Part of a small language model's weights.
Size: width 384, MLP 512 GeGLU, 32.4M parameters.
Each number is 128 + 24 x the weight over its row's rms, rounded and kept within 0 to 255. Layers, rows and columns count from 0. Numbers have three digits each. The size before them is the row's rms in percent of the matrix's.

# v: layer 13 attention value, 384x384, rms 0.0845, rows 226-290, columns 240-287
# o: layer 13 attention output (transposed), 384x384, rms 0.064, rows 226-289, columns 240-287
# q: layer 13 attention query, 384x384, rms 0.0669, rows 256-319, columns 240-287
# k: layer 13 attention key, 384x384, rms 0.0647, rows 256-319, columns 240-287
v226 114:143101109134131094132127100130115139089115148123155145149144094111145107105133133112142173088151128125129127083113144168153157178080110136093162
o226 109:137106135128120061147132117123137140114107127128123132147111117106150117076143122132141169114123168126141158133139150156140170164080128102095140
v227 107:143164109128065155109076134129164148123153134106132130127106165117162139109130126132125132051111102150104146146136179107140108136153131131190090
o227 105:141156081143143120129115155124158128136181163120141136070084116121161119126126123154106124068139079130144135143117171073160099128171148154173152
v228 110:094210137110089117161134151131085115151112123137115124148129154139191186091127123171114155110141093109114129156089112122134134148136136125132125
o228 104:117161143097125152143164105130097114147133127167134102191124132129158174102137132158160151131120111125099135145077086091119126157145130120110142
v229 113:135070140145148137158131121100115083150121088143145157141121134132128142146125144120118159132159157138141143109125180145157163105073142161175137
o229 109:159093126149153135160127125113121114149166065125109139140132140093110150137118142108135162123156160109105149106130157105130155130099146114157127
v230 116:163177137082108096147189124144152111096099111115115101163128104148114150110116111147102118125107117147099143152098172175116113130140114133118158
o230 107:165143139085100123138143154139159101085114108117154110174139081136105127106086150140146127122121124155105124136064169128112127117154134152100142
v231 114:141015149097120130122152157134135114182130135125145132088159156112101144093111134114132119166091159079151119101088119117143135114138113126103130
o231 106:137054112142166112126131127145136136170109139143118127087150164117108129108117154079149108162133154086145114100108094106167098071166127118097144
v232 112:089132185130139108120110149138126135129129176095109099136123173148103116138115116127104192104140136127125135187108111104112176159093115114131159
o232 106:139144162177151096131117133110170132131110133114139135118135128105111117141100119101137140112108136131154107140152123167125131159120151131154145
v233 111:118036170130139131113135128142138112105108087164106134138114108130131082151113129144119106139125106143110123126136112151143110126081174132149117
o233 107:115073198101124158105146180113128112109115079143152136146151122138138070144138145162120071103140126085110125117128115113138095112089157129146130
v234 116:094115112132124118117129134095134106103159106176138114122142093119114140134138152106117107131134151100098121143097107145158086135164113145117132
o234 107:136114138123131128115162148148111116114144100115130137085086138160108142125128152103134122122131156122103116132138124132144105130185125116089128
v235 113:142119119107134126131148130129174114158127100069130134157137132119115118126108134154164113151094083141104124142126151112106164104041138133151173
o235 105:133115123143141124144160119140142075133097096114116149154162130130139083128086127152135127126147088142096108152137151106118144122055135158160128
v236 116:148122146133178141106184151131158139107088137097117138092104153152092121145127172137120119137132148131099117081153124135105109138104122132167091
o236 110:142121118123160116086142137131164139117052131139169166087129166155108112156118145146140128132146148165114121079158126126088110123107132180165064
v237 116:163191148128135137110139151114166119118155175131107110113100168103069162134135137174116129129166113107106134151119165128152143139150113160129118
o237 108:175170137121102164151154131119130125107149169110144179080161121097062174148138132195146169124087089098077147173125155145148138116119144117141119
v238 113:120124120116165106089095143147127122157145165076108145142095127114180170084146133128102134151106178123114160123138123126126140132168107114145134
o238 106:118117104113138093123094131130115124144093158138127145159106129123164167083125121115082140151132144115119121117154124157104142157154118095161139
v239 110:164180131142145129115096124126132165126116134141156163145140141120103107120100124117087123128155109116154138147126094119118124127126105144129134
o239 106:167171137114153124110101110148147168159129140141138144111142128116097126119103126147076124114138113098104129151124102132088116128157135152120122
v240 107:089095127104121123133137128131150128132137145068143150094148137124107179116089109168162123106147102101124131130094129078108145106104139105121137
o240 109:117103153096120137125150083101160107100122142096130130066130100125119170138097145149108098110130124118167115119104144111115126152108141125096139
v241 111:114121079167141155109111142136144127119129130126162126131136141079125167128116122105147101141073104129128141117102137119111126144171112144132062
o241 102:110135093127120150111112116136134125119152104099183141154120157123139143133119119127151114116097141102125126098125175147166101137169133110131112
v242 111:129127120132118132093152153152101083072134126094102099181132121069118074121140118139157123103123112119140167179112166139153110077144110098144145
o242 110:127136094144102109109167123152122126091148114117099124177150119094123077136141155112129098121114151139145131134101149146142091089122149101136114
v243 113:088141116118073160117165109122110128139151101120118116088150115100125098107119124167129113095111139127129130160144082138110128133122116133114143
o243 108:089151120094108132103174108138135096106192125160125126137146164110157110132114126140109112094104141128112077170143094142123148143103086123085142
v244 112:116147147109101112116094135133162103143108111145095166101169113100111123142129122097096154158109148153134148107101151126132123121144089120129105
o244 105:122143151136079142132133134098155147123117134120085180119141140122135151149134128125137141171127138143146138135130137137145138106125104176139132
v245 111:114136122141146114116095127119141148130123100101103174110112102124137135121119111140159118122152154160139175135118098133158135107160100121135115
o245 103:090153098149124070147117109112107159131145120147107188137098139153167100164143132135131110118140132148146123162101125158185151070160133118139127
v246 107:153129131114096107134121136120099172149092133147140121143133146091144133137146175081108104141164106131087143086095141146136116142125124129141134
o246 102:138139147106120138115146110119119147120089114130135130146143139087165135101149148128151123126155114130122137068136120124093090146127120143117097
v247 111:082201144150102076106126126092147169087128177147137116133118129111118132139160118146128144108151130113132146071108100103102132137101133146104116
o247 108:088197127145113069104101117074132168084150155150148065111117099079112108160142113130118152124138117105135099084125106101146131129095138174115145
v248 106:165125089137107155119094139115120127075127103115122123137121124110126170109123144112128129095143151118133099115161139124104186123098116128141185
o248 107:160129106127140186113115125118117130126124112109133155122145141138127132117117158126129112092146172122122125142139131080121168115111120144147147
v249 109:100119104165130095113175156140151148106174091104090146122121100103133056106169126136112116158124167169115105158144171083142109140111110132159122
o249 106:125118123123103077120144116145114124076146088124132141095125143106146085131132109084117104175103139138104102155141153093151123151112113129144142
v250 111:108077146137129139152118142191143134151129089118102114177094103131106130156073117137128164132141129107129152085119099118152210092126159133155128
o250 113:080100139162113122127129149153132123165129081126111143146122113170110085147106113122130122156129128080132140108134095146152186111125155123111128
v251 114:082132088122080119146128130128107163103140100151143106115139121092111166164132162139153131155158136129151101124131148131134168157123140157093132
o251 108:118124138128089123147153121123116107130114109151136123125091121113152155136125134153153142140146121126093100149148129163142167177133128119124133
v252 110:137140114106136135115108138148134128144148118115119125143100101148128143101131126114129158160077157118141159111108107093151160121112140147134145
o252 105:127135088146120144121086134098155127138161133113125123139092113135174113142132112104158145133080171117125141081131131143151152118136155147133161
v253 117:133150164132161142132103126138082148170130121138140113133160116155129092096169139132135138117144099127179145173113099129103070131135110151125150
o253 110:150134146127126198122079149138089136147129127129130135137127171138116110122172127135142119121112071132167150126098139108108074112131118081109162
v254 113:122159105118143150130122129139158127141169129179130130140079143096146084069112117129093116148112192129145144147130052169118183083125140110115131
o254 110:113168103128118120123085090118145101136129140123113172164111137099132079086119102112106130131108172103089155135126064119153164097109121088152112
v255 117:117066116138120127094157144098120115125117120151127101145109134129124148097115150104094104136117133130138120126180113134110121116148123113089112
o255 110:139075128106115095092169154127150114130134118152108128135099118130127132102061141096113118131113115127121111123150093173118141113151137099076097
q256 062:110118138104150118157101137125123101115170107095100164115144158140130144156121170130147140150148112133132139116109133108116131121116171172131130
k256 066:170133128138134085134136139147135110127094141120157120150093145135159096138131116097106103122109087179168087128156136141146116125123146130108126
q257 062:092116109123140186127116132146117126109076124146124177150103125113129138114170125107110110113114148111137107137084126125099069132104122101086204
k257 069:109140101126149142183143116102134174143143153138119091125111131098145136092138131106143104136114156103122122141138108145100168112103133103138129
q258 073:131111111157155119132134193079141146171108111161126117147138116192112137113115106142137146129133122111101133118137119163112152116137158100115137
k258 069:126127127119118119094112055140098123170113129118090159143095130142113099141135141103109147113162137137120126184076115131143120126116117114119141
q259 070:092127117114098135134151088091131134086150124089121150156135095129125175125101138148114123101125120116139097136132110123102150112133205101150126
k259 078:179097156122126126106088125098153118158124131104106118147146155137124112129178114133113125135153131137118148117126152157181147135111044130098118
q260 077:133138105149176144119116150089136142109096142157147171123117095168127157091113100121121148097135127136144151109128130146110125102118139100121137
k260 080:119118132135081119110099089168143125184096133127078139163096138159126141153125149129169134140152114104115137174092113123144096107114073126136103
q261 064:110075164131125101166156090096124141165145126126125131135127106155123155121139100115133146130119118140132105128101095150145109128117158119112138
k261 075:167145148108119125084099123081184084117121131105120175150138113125133124132121118139164124141167113125137168128147134123137149116123112158146118
q262 082:135130116119137124158094123118139151132110147170129168144128102140088111142100125106152113124144111114099133107136123144114118098143136130129132
k262 084:104104152092126152080096132117134131147098130127092151127114121132120117111144151131131155111130097097174133163094144154132128110127085117109113
q263 078:136138123112103115125111089098109131133117123116145149151127137143121135079122140121135146157133171145162086116154125123118122104100206107080145
k263 078:150113162117149137085110140162150155082168131149177151130129138141133160149116120117142108122144115102132172152119139131164178137161065118127086
q264 082:112117126111138115152113128139124149109111115148117131142163090154154111119124144107111155112107133132118133126108151129152100128094076111116083
k264 076:136120142149104162099155130094160091112140115106123129161121149139113132153119142111154096132154117151163158132118141117124118130129104145156100
q265 077:093125166159141108151098130122141094130079134129159140137114132149116138105144106142106109125115140154130123108125180116077104133077122143140170
k265 079:165121139112121106104092153104161112082161116167162124096139145121145098127130128122158135130145110107175114167137146202158130118141125162110122
q266 082:134098099127158148137129155118141104146148103133167102158166139134102126120088098136137129083149145132159165106156120159136117102134145126150089
k266 074:113134103144101122175115136138157141115129136113110111161157165158131118121099112119095107151110179089102143144116176098088127116169159124110144
q267 096:110119111136093197134185117100115110094157112095113104141108129075159078213133112120104106144151092111094118164082112100124135139166069112164134
k267 076:114136136149148152138181164130095138172131134111094092117172120146119139079172151155128156124106117131161162146158086092135103131116114138122128
q268 088:130128175127121112147067138127128127188113170151126156094141068138074142112139136122158119146155144130124130114159148144136120154110180135096116
k268 092:160142121111137144114110089087182115104144127134184136118139113141150090160132115133154100105157116139172170136120112184168123132085126161149096
q269 086:120126102126125113102091152182138119158110150164141130113112150157094122070110116146139137120112127163121087118133109150125124097126157101106133
k269 069:143114136104088097123063181127182119132137107158143127131146149139113091106118087145137116105145141130095154121160175133130138124159154115109109
q270 084:117150149164127116120110136131121144163093180182049165122087123150084137131109136136148141191122160124094077117136085152133123064171149107103155
k270 082:170139127144131141110116118133135073139132129151114129066111128143147111134121118125196123123148100136135141087138119162129180153107121156137066
q271 081:128158111079155077099094136147141127121085158134157134116129083179096144064118174148148136140079170171136146110162124176144102124128166118089140
k271 081:127117124159129114159109157128129127122118119135108110123155151134107129090092097138168144122146142117049081125121162137117134136163157094103135
q272 093:121146170100075154139102132097140119102089160154089140092074097125135115119140157140142123153158170151116122125173114147133116111161104125100129
k272 094:136133110079121113190126139131103116122139113111152125093165137140131104100117097142101155114153109171141151154120125166113103072132129081130084
q273 091:118117143135152068152101158092128146085152161098141151162136106138136157100153111130194139119119179102130106120165161141100130175112166147114146
k273 092:133145135060106130105129113169129135147112100178115130086182125153143150108100135143114127106115115133161131126148153120122126148101104132136140
q274 112:140139158058087115155128127151141134126122145098143117121113121121157182111173184107074154127132137120166111132168181113125110136119139116123102
k274 107:084123120126113140204114156143124137108153146116144123133123140155160142101109164158068100124146151176115161128155131129115092121108141108153118
q275 094:162112137091128062124123143153142155140136080149128099114171162125158120144110169157142127122171118146143159196128150113172124116115096124115091
k275 110:091126133049115142153113139153121120110109145123172116113165077098168135119130133147104133144100143094198149137127166108108105158151155125144178
q276 119:162139134141103127126105129104097080114101117122130105119118173131092141133091096111102122108109090152106124141102101097124154114143108104102146
k276 121:106142105122145173074085118119095076147075112116089123158100111117127107154133160117152122163096119116095108121138114167161106151145128091115164
q277 118:190119125125084133099186167133142104114166131144123110092134141079159159136145128124127097095196133090107130134145126095148161158159085149154089
k277 108:202158112108136141129153147119083104129131142117082099127152132177117143124089098120169100129117132103149135127135080141148165130173129151140131
q278 114:118146098125129089130101107119120152137152126146145088160084090110132154136151113189165123106165129090147120107144127150158145172160151138123093
k278 123:134139133155139101069146160131141165137154118103211124166042139107157119112125107108127130140125132144154121102147172144141129145153139100127151
q279 110:096146135070116092088133129181115116138133129111165141142133116129131153109086162148117128106143152116135186130131117114120133132107140205154142
k279 121:153146066157114110126174139124166093153155118113072139165097111079144126106144153116124148128155120140168145131140130176113119128121184201113122
q280 125:148131124116137119079117160175141156126128110104112140100098118160160148133154157106110163109154120157127146101143148152119128155133123082111135
k280 130:135146135123125138117101159134129126138113131131104124115149122131170110122123078136088096143140115190114145123145127099123133123108122075105183
q281 120:134143112141149140137132112117119138122126133136130130096092141078184157088150098112088154133093104171080131154131163155103134140122089118132102
k281 115:106133129146108133130163119152137124115123138143137135086135109109172110125124109150092142145135088143144108152158139153128133138095047130124069
q282 121:116116125155135143158110128096148148086146109140154146121093135133110127100136119144130196139173129096120082121104113171108109120156080097105176
k282 120:133132117191125129131147073140139134162152110159140123154073109135122120127128148091111131133103149120136108112100124098129134154120111136142179
q283 121:115134130084147118101120123126101114158100137126112125076153149089137126117139148129151127134121136153090118098130126130137147084131096149113104
k283 120:113143118139159100137111114109095116139056137120146107141123114183154142122074128143124103138160129151157124138138129088145156089138111165144141
q284 130:121131167113122130176175116093119172105174097119100086138116134120111140133146135150129129131135084130154113118179140088165115142120173134126104
k284 127:135152108180122125122105105103130095124141143138144115115121073129123115134104113131140111118145117093125134115180142092114105158119162153112149
q285 134:184112116160101106172112159126152124107130116100169153140132138129137130123090092164158079123114122142114182110142135110133153121128081102072102
k285 117:142129065127104074095135105169108139131094139095159105135158144131120125123182153131084060105122124096132183144134132119094130130110115103105089
q286 135:162120116143137124092130109087132121104121128106139114132147160109150147147149148121113142096096118114165156127152120145152114180123112155167157
k286 136:133128124141144114154101086064128083114132160147129113143181066119126128166131151123104099124121096104109158107132112196116115163129118149149110
q287 130:091149076094091140113135130111088143121113158138134130131199092144120120153110123139067094116109145121074158088096141163138128117140119094150153
k287 116:139106102146157114111146125125160140116117152139101144119160176080093107113143104143114170111122091159144185122112134178123109111085118104130082
v256 105:159115127141129153100139162125114142105141124129106129162112088126109101128107115146106100142119162111148166109131166124075117094145130128126135
o256 105:147129131153154180105120129142165142129149099131116117142157138182149140113129121168140174111114107124117113081132131102124119065135125141091131
v257 112:135149121127142155140118076126147110141150093095133126132150132096141160120114145076110121117094133078112146071108137119137089102145126091128128
o257 107:124137127134143145177121112120114106139175111122134156145145106139138127142146112083110100118105104085133161090097129154127111068139151125138141
v258 106:099057127133141168128143146112118106127148078116114138119134169133137171138146165133119191127120119123119102148120167171104140115116147126108124
o258 105:084065112126118148115125159168115117129106075160145128109099119128105152103165146108133151108155110114144115134123153162124131125140133100120152
v259 110:113106132142110116156118158077110122168136118117154108097106094099119162123100140092143125159133122114121125126107127119119157137130122125151122
o259 107:115113152119163114106100145105153151149165104137129091134094094122140152104128112117130120122098099101127146141136144122130147183127103129137124
v260 107:101111125113106119123144123136141118140125139122182131151164140135107146115109129126079111130104102130128154136112127130122126132102150138164107
o260 109:083113157120131127115123091120166118125137136165138093146144174108122110125111149134103137100140090102151137149128141102116117133100142120176124
v261 113:101111129130122158144136110154187171086115152116147144166124115141132109115144150114122070160096120125087136154118133148121128193182142100094128
o261 108:087119149117137134127124112184164172081104176151153130197119116089138117114124178127112088132098146122109132173143144137128126174169136141125120
v262 110:168159158142143159140205152172165162090141085156111131111101121096167113131161127165134119172131086123116139070143105120127111111078115136110165
o262 106:122135168109120167137184167164141186108160108162127112152111140102158136149119135152126111180140101120149119086148125106168118118110117128125174
v263 102:136101065137101139124134168147154173150098129143149124143095144118111128095122129089150172148095082129193134120099192146122127088112125156154125
o263 104:128102082128080142093151174114133139129098130135133153106118108135116155135135118119125157138123090113131152146102151152147136067104133131187113
v264 101:116094087122166132142140126131131101128108110148120121087088111146126110135134150176106113137123187149129140142115176141135137151104095111151181
o264 101:121108098137136118120134139128114119125122122124136112104108153143116108145080123162137142125132145114091127133105137108115143124080127105160157
v265 100:141164193150185127129100098121143128126146119122131141147115115103107098142131122132105106176089130070083145133088177138121113145097134108150114
o265 104:127154190206136168101081157141110099146123118147153131118147131109109115128165117122078101173122138097085083142094152145124107144097137126161115
v266 100:140109130116144125143158135095122136109133111139141153168122138140107130158125137158160107161168120101154159130097112159147083119096123126134106
o266 099:123124172120120143132137126101132085150128117115116153166139168112134153129181169120174143169160133112188145121094092108148132106135140152132126
v267 106:113137138127092144137115127094086101132138112123105122166135142157140115126126111099127142130124137161161130109113086137160091151136149131157122
o267 105:117132110161109143092095137128095087087144100110124103123161140166145151148133119099129125122121141165147147136119076115157121112133117102125111
v268 112:155175116119120157135103134120141143151137131130140109098144142099109179149142149141135150096120140123093096130134180125139140137127139142077109
o268 107:140161119112125149140129123151147134175095151140115130095130131119128193151129127131125129076129161119096090126145166136110139115125143106090132
v269 109:153129146114130086125119115142145165194123151192087128156114148128111121117143131111139104130138098112122163151116142123122130125134121154105134
o269 109:163125121093119087089081112110129165180138155183137143162119129154070124125144150142198099123106084115100149121155147086131131121128146163110133
v270 109:126138128095136111155136148132146115160146150106099105076146176128131137094125135098178133145132151143119141109110093121095190121056090121142144
o270 104:150118128076118098128139173136118125147149155111101127054141156123120105106161143134151125131139170124096117124120144078100154113069104112143161
v271 109:147157148122091131136132135140120151124170141178119113123141120128161109098132111098137129168134104134061157129175118136168107137101146143122168
o271 103:124141137113117119136126175139091139098150126138138148143133106152143104128136081115130154156116098120107156111158117153131137138112156140086156
v272 107:131189108126123123130184121123109130175112191123174119168097122104148135131129125127142114153153124112145130092139145159127166124176116137134122
o272 103:138184124144161091127160099106144131155082161150131086146147116122090153071171112119142113175167117084159139104124138142104153118153104109137116
v273 107:135125142117153122161139122099143140141169151184145112174107177175132133149167103119112084119152199143127144126136124140149137143109138122134118
o273 105:165137119108152126133132087102118112145149140183141151196129189129139110135133142125143111112140178143107132097147153125128130143108141116114089
v274 108:062141111111139127145129104120126107113103117148085086153121135113152104127127126118116127116136140127125158158110091135151163154160143117148109
o274 106:056137119118105135119144095129115122139101073146102117161122162106132137122130127146134127127122152128115124153107119116096146174145150127154164
v275 111:130180053115099118115114149111128107103100128123134150147120140137145125101149127115110141098101116106152129122086124110131179165119114164160148
o275 105:107194056091130113114134157103119131124106112108119132166110140092170112125149156109114169096132159123114137132087104123140162131130097124147125
v276 115:107115066130136099126121111122104143126163123041142087144126115112176107158103115126099106139145119139137126131104172139115142125086102135129124
o276 106:121125082151134115111125089143115127120145128096122102153136131118174118134099097121085129144151113150108132124095167143114152131099107134134132
v277 095:116113094078148143130143122135115129140106124144111161116128101134142133118105117131094152137087112081155147141123087105114147128157130125104175
o277 101:096126102116140157191135104156104142142104110139135173129125106149153161109149144159135130125110087083133127137151093110127131132128141136142135
v278 106:140119161127140116116122117118092153121128133141112107102150149127098135112161142146144128098130109075154124079146145102105130129131156098116158
o278 102:172117180105136159129099144104143177111112137165105135133143121110132134109122127142130160089130116070134100095137138142104124134144138177125130
v279 117:119085158134154089137090105130131118097144160122145124158064088109155153097185110125077167132130125120142121142103123137113126140144125143143119
o279 106:104100164129140082138092080119133155110141139128165124188107109125146167121160149105117126143135127151126120159107135118138142154125153147146127
v280 104:124156134168097147142140141142137111143102093141127097138123108151117160140104111121086106136125123168133115128125120126129094148108125132134130
o280 110:109149145181101130123139153113134081122094084134108108132126107179162174125141130134128120136113080148123107112110100079114117120125117128125104
v281 113:113138106133134128119111126098094126115099107126146110150129154108123154127182098145107138112123103092131094144106141114144161109150123148142146
o281 110:128154098152114106134125149154086146133086128112122150102112149126139162152191083150089111124114114117145120145131164075094129131127111159120136
v282 107:151111164121142101137139155159119102128123151126121144153129065121159141122128140130126123162124137131134081150133160124133138138092122111118093
o282 101:138124161139155109142128157159103113116139114092119123122138119153132131146122145130110129153118182117130109147135165147101110123130092112092110
v283 102:115124139120118140107142136147127144133129159151093146136119150124111086141174110159117143155135146146188112131141160156126126101141105144135105
o283 107:110121156147136127104137106104132147132159143117091172152070092148104126155172133149110130180116136167154068094165129133117174114120132093099146
v284 110:149118159118156104153171134144097131137143080118125130134138093152087132137179146099102151119168110163119135099136094128143133142142115139141145
o284 107:130123198093105099187148132152114108142105109093133136118157141126063101126166114072095119116178114128104131118170105110150134126147102111144085
v285 109:124095152118126155126098094123115140137158124135123121121099135169100098094138135136139091133118160130169105146116149161116146102093141124125129
o285 108:099115149126141106119081117105136112154161124119136139113096159123109114105128137145149089124124141133160115182119152128097166079070108109132121
v286 106:092166119126116150151099106107112115102085136172116107159139146135150143093130159074105118087175130131164165143122172135124088121111119129125106
o286 101:124172105105100126099151129102181122153124132176107108163124140147137117098103167067158134124164137127156178141121165116147108143115126110087116
v287 106:160144116135120120085121090150114123063197142090134118089115105080135100134133136088104123154148153142130131138158190131083092103126122160086113
o287 102:143141149157106111138126098158166136085190138119117151123146114117079127099101140130122133128137135129126124153163167129060135110138170160091124
q288 094:151148136131091132124090110167121101121134144169166133142074119141170149183090128103123154163137112144160129138083135147122147127117119157140099
k288 101:145144126105051136170132117115113110112074113113133143143142113156097099136117108106121126123104073182132105093141083133121129081123074145113071
q289 094:138132099173148130141135144111140123146111169079114094121102088152125126126155164167121144127112138122131123144142154157097150125128103097123125
k289 093:133133126144169093136154095127113156182117145142105092135094126064108134117141176159121163118149141101117128105148167146087137080110168144109152
q290 094:109139101132105132118161091140152139105138108153125118132098129147137124133100137123126135097168119155138104102169137115119169138155133132098144
k290 111:086108120098055117123114124163142129154104132114104123093099141124137122083159125118169135131141113098168080102145131120090099092124072104140117
q291 101:152164118136133149144067102148144120162131149138094110143116098167138148150113130134141169133107148092105125151140107125154126124103120108165133
k291 100:166130088138179070122088108112120153171118134129109157120109128113098082140143134139120158115166155100095140118138124070115080127119160118122122
q292 085:124136149097138164157141136105153104145148088128148110111088144075122112122079113147117152158171118066159119154154133135147120172111152157120173
k292 105:109132105097121182082110114121129122174139129127121141155117144129115124119169118151147138125097123100169092097133119088163119121138105117100124
q293 097:148145142145131133134132100139120159106113130110145130135139098111132107145132120105132146199099171128112154143104151167123134145112118114165122
k293 098:140126090162111152110146091090118114126143132124129169162136084159159182158129117133110157126155152148125135141103111125147118170179142137127152
q294 090:142129117110169129098128109157098120130133144133164106141142121161128094113131128101112089164096130184140105079153143090152176099179118155086108
k294 095:095125138108156117166142171154137169147143103107122113094117138103139075115105141123161095156125121134165143128156113132082115117115131103136145
q295 090:091125145142127131162110147096160120168169093108096118158127154121147151122106121143144151088160146035143132122124123139096111123124119123125147
k295 095:135109133104121151123131108132099089183096146123141202187117111115159148142137134171123134115107103123099115130119124087135115119163127119129122
q296 095:156121144116180104151117134126150157138129132132166152078112111138115166143131102091144134096123126157159133137167171082158153110139170141056142
k296 113:142117159119133132102121118115126124196142138107124132134157164159142147120158156132169093112087103089113107112120105133142124082141089085126110
q297 092:127152150147112133167130131116159148113144122112087124107153130110131167175122149135135162093162112066140147140142125098089141191124145086124147
k297 082:138115108105134140054073038103130098128080117132159156136119124161158202117168100160139113119152121134130145106136141111132146152175125095153130
q298 079:142130154142102165101107125127092131141114133100120146095132118159145095123106146100082120197130112126133126144095128152152116136104113110118149
k298 102:132147137096102113089148104133131135083129120106131112107168150167095129122156108126103126103143149116143175167089106136130114090156128138167088
q299 087:160151111130099108034129141122081133125115165135149137098163067115137109091140133140121084159093122195108111095131154137162147133134126126118080
k299 081:122165146162131102190134164155127141111123114120167079098109141122127154123110130089137124140083109111120126138118139141104161104122151167126116
q300 095:155139124093120159091086129116108130084083146133114131098093102162143128115170119136120132111108131123128125165161128122110133068142140136121165
k300 088:140141100144112126118128141115161117121135147149129146122117173108126141128159139120084147095134152084088098150130082122108083127108122116111123
q301 085:145145084084138070176135121138165138131164112110161119146118121096149154147171159143118178070147130089221111125139181155125155142137154148108136
k301 095:103093168093173127095118130108116106129116155121095150147139153124185163143140142135122137133162161124163107117162131113186136129151087109149156
q302 097:128092122139155115193141123159140128087138140118159137106123165107118143176098126136214114095179138096110135133169130074119132148120106122163142
k302 095:126044139112144133082098111119140124119079102147125123125115111165123140158150134200143097134175137106176161095143139127113113141175105119135126
q303 096:121125126181101165157125141107133136145148091145133116135113174135163121143108134114094118136152127084127113163116148079105125082099116121151103
k303 109:103109098098114132125128159138154127168132092138162141137117164162122129091104159105108117137112086112189125127107158109067132087115099106171096
q304 085:123147067119172117156124134131177103125159092127131150131135114139156181114127095118133121123167110115161123147159129135111108122149171155141121
k304 098:125133147087108141098136129092153108114143157170145129130116141183188158137142161121143138127111129138115109116134123135142168094177090123131128
q305 094:148079139135166071143121132121146113156146116114147132106132174130145124200132098134176118160166104120152112139112147162123116162118116125138145
k305 081:145084123092178125151093046088107109120117118133127163131133132127129142149114114170124125152125102156171134112118119127168134158158089076135116
q306 100:121118109141119128164123148135087135112154130148132151152167075165099122182104126099105155091112102127142111094155132111115099116121160147181126
k306 097:166127110135107175193126138082092119109115113116125173161135102142132134128154132102122130123107112128123088137158137092169101152146110090126159
q307 093:147127139150163131159147130146150159115161151140105114125151138104148140123128103131193106092138126139089155159107147129139097177176134111123097
k307 092:149117153079181126121153089124103131139120153104127088104131090141169122130144112172145115122128110151129107149136118132162118122159141107125098
q308 101:096147100119115158112124159120091155132081126133131115148127131144093117133118116123135127106104162145115132148112096146095119121126162101138104
k308 106:165142109144108137116090111105081165148135101174152124145156104113142125134131154135145102098109125149120164170118114141100138124123182049129130
q309 094:130115143156127101145119126118105148118117113143123143132105179179105134130102144131104146164121140120138123094069121115135124146157083096137125
k309 109:116087123118135152108095079104125112148157110130108131111121126158097127089133159134132142106170150100123108108127110143139127131136130150142177
q310 097:119141148144148095170133123060105130110101138137090110097168132114130135102097149111172160087120166157067139150142118149153112116092143141112144
k310 102:134148141112159116144151135098110149179131152134128124109136129166117166147142103141180105116095107106093105147126111170163150121070176120093118
q311 098:124113140086140124188144125105126134145133142125121093141100140131163123083113115139086142133153139108144157182108150145149142143159129140080150
k311 106:099094117118163126113131126116159143159134156148068103158093130125123149121139132154142086157121135099098146120106130096143127133139099173135174
q312 110:136109115115179092121118132110157144120154127148104122099099104122182130115121096123170088097134126141162091152097135142128111115118129117148148
k312 115:150125104102151146110123126134156150159104134105084149127106129197133113127137115121121105110131108117172124105115139142171139153160105121140147
q313 100:137108154176126103089103128106139111104185135100090078106141140119140127166125138080120101166112127143092130080097111109118116137080095087109129
k313 103:144129177154123113182165151116098123130136120111132156144124139082156182147094092124112110160118163092114135107132124158105096114083130104123113
q314 096:150124153141125147153144082116147114169141102110115075152095109155158168111151128142098148140096108108116118127142114158136182137095100098131112
k314 103:145115098134177139156127094099090121156131127128122102151137113170168134122150115151111117127117132103089144112110162130137158093101121160114141
q315 098:124120126131095134134110133167140136145095131128095124145081142133168118093124160120095129212134111143137074097130100092125127148127096095132094
k315 107:133137082141167138177122115120122128164152123084145116156109145127154103118098139113108142132088099119162061118157125163115138098087151151131096
q316 097:068187141096121136138149160101150161115136127115133140141144103106130147127110150123171121144103116143135164222169145167103144164125150115130126
k316 104:112127119107134152099118120160111129171136156124123095195113171113109090113125119098181083137088149085130132182190157172127137165128131169111136
q317 100:134076145153123089129193125143115115119085165124104114097105122146136138096115170122120084147056143091132160150114159116110147129117113089131130
k317 105:166122116143175142110114113124122132143130121087137153119127124109123134115112116127142152092109161137108120112109115114144123124150156128114108
q318 103:142104139097091133127125149106169119098132130090131106166122140119143138100151164106173106133164144107124146154110082082123114126138135101137174
k318 112:124129130090132142110114143108158119152167151065129165120167166101159080134148103149106113156110135110109100148124058150111164108125130104110098
q319 103:126153082099124126115122169149131126120112148152089124134122119119099132123068130106107146170156142134123125167092115144193117138131154099100158
k319 108:116125166148139112132113155150112132127111107127109077119133106092104138139157129157116106121130163131137183145171129137159125125120134112129121
v288 075:134137143130123118099149112087126161164127116111167091142126149145174108121138128086096148105085110133175118142124145143183144105132110092146137
o288 096:120132100184175110121151108168129116133137087129122165112129147156096155089150147171110152140154100123099103094124126084134143169141113109124157
v289 076:136115096136151134138150166099150133104130098098151090139118113134157119143097120099095129135104099102078141116131148133154133109066121128174107
o289 091:140131152099148148153136103116130152110156158134167098121175142132107158161145149127112168113142156156179126119143112141120085151144176143124127
v290 079:107153112113157151087081117181110127131130071123126167124150141113147136118170134169160107125125110193114130130105109129138110107094171114112166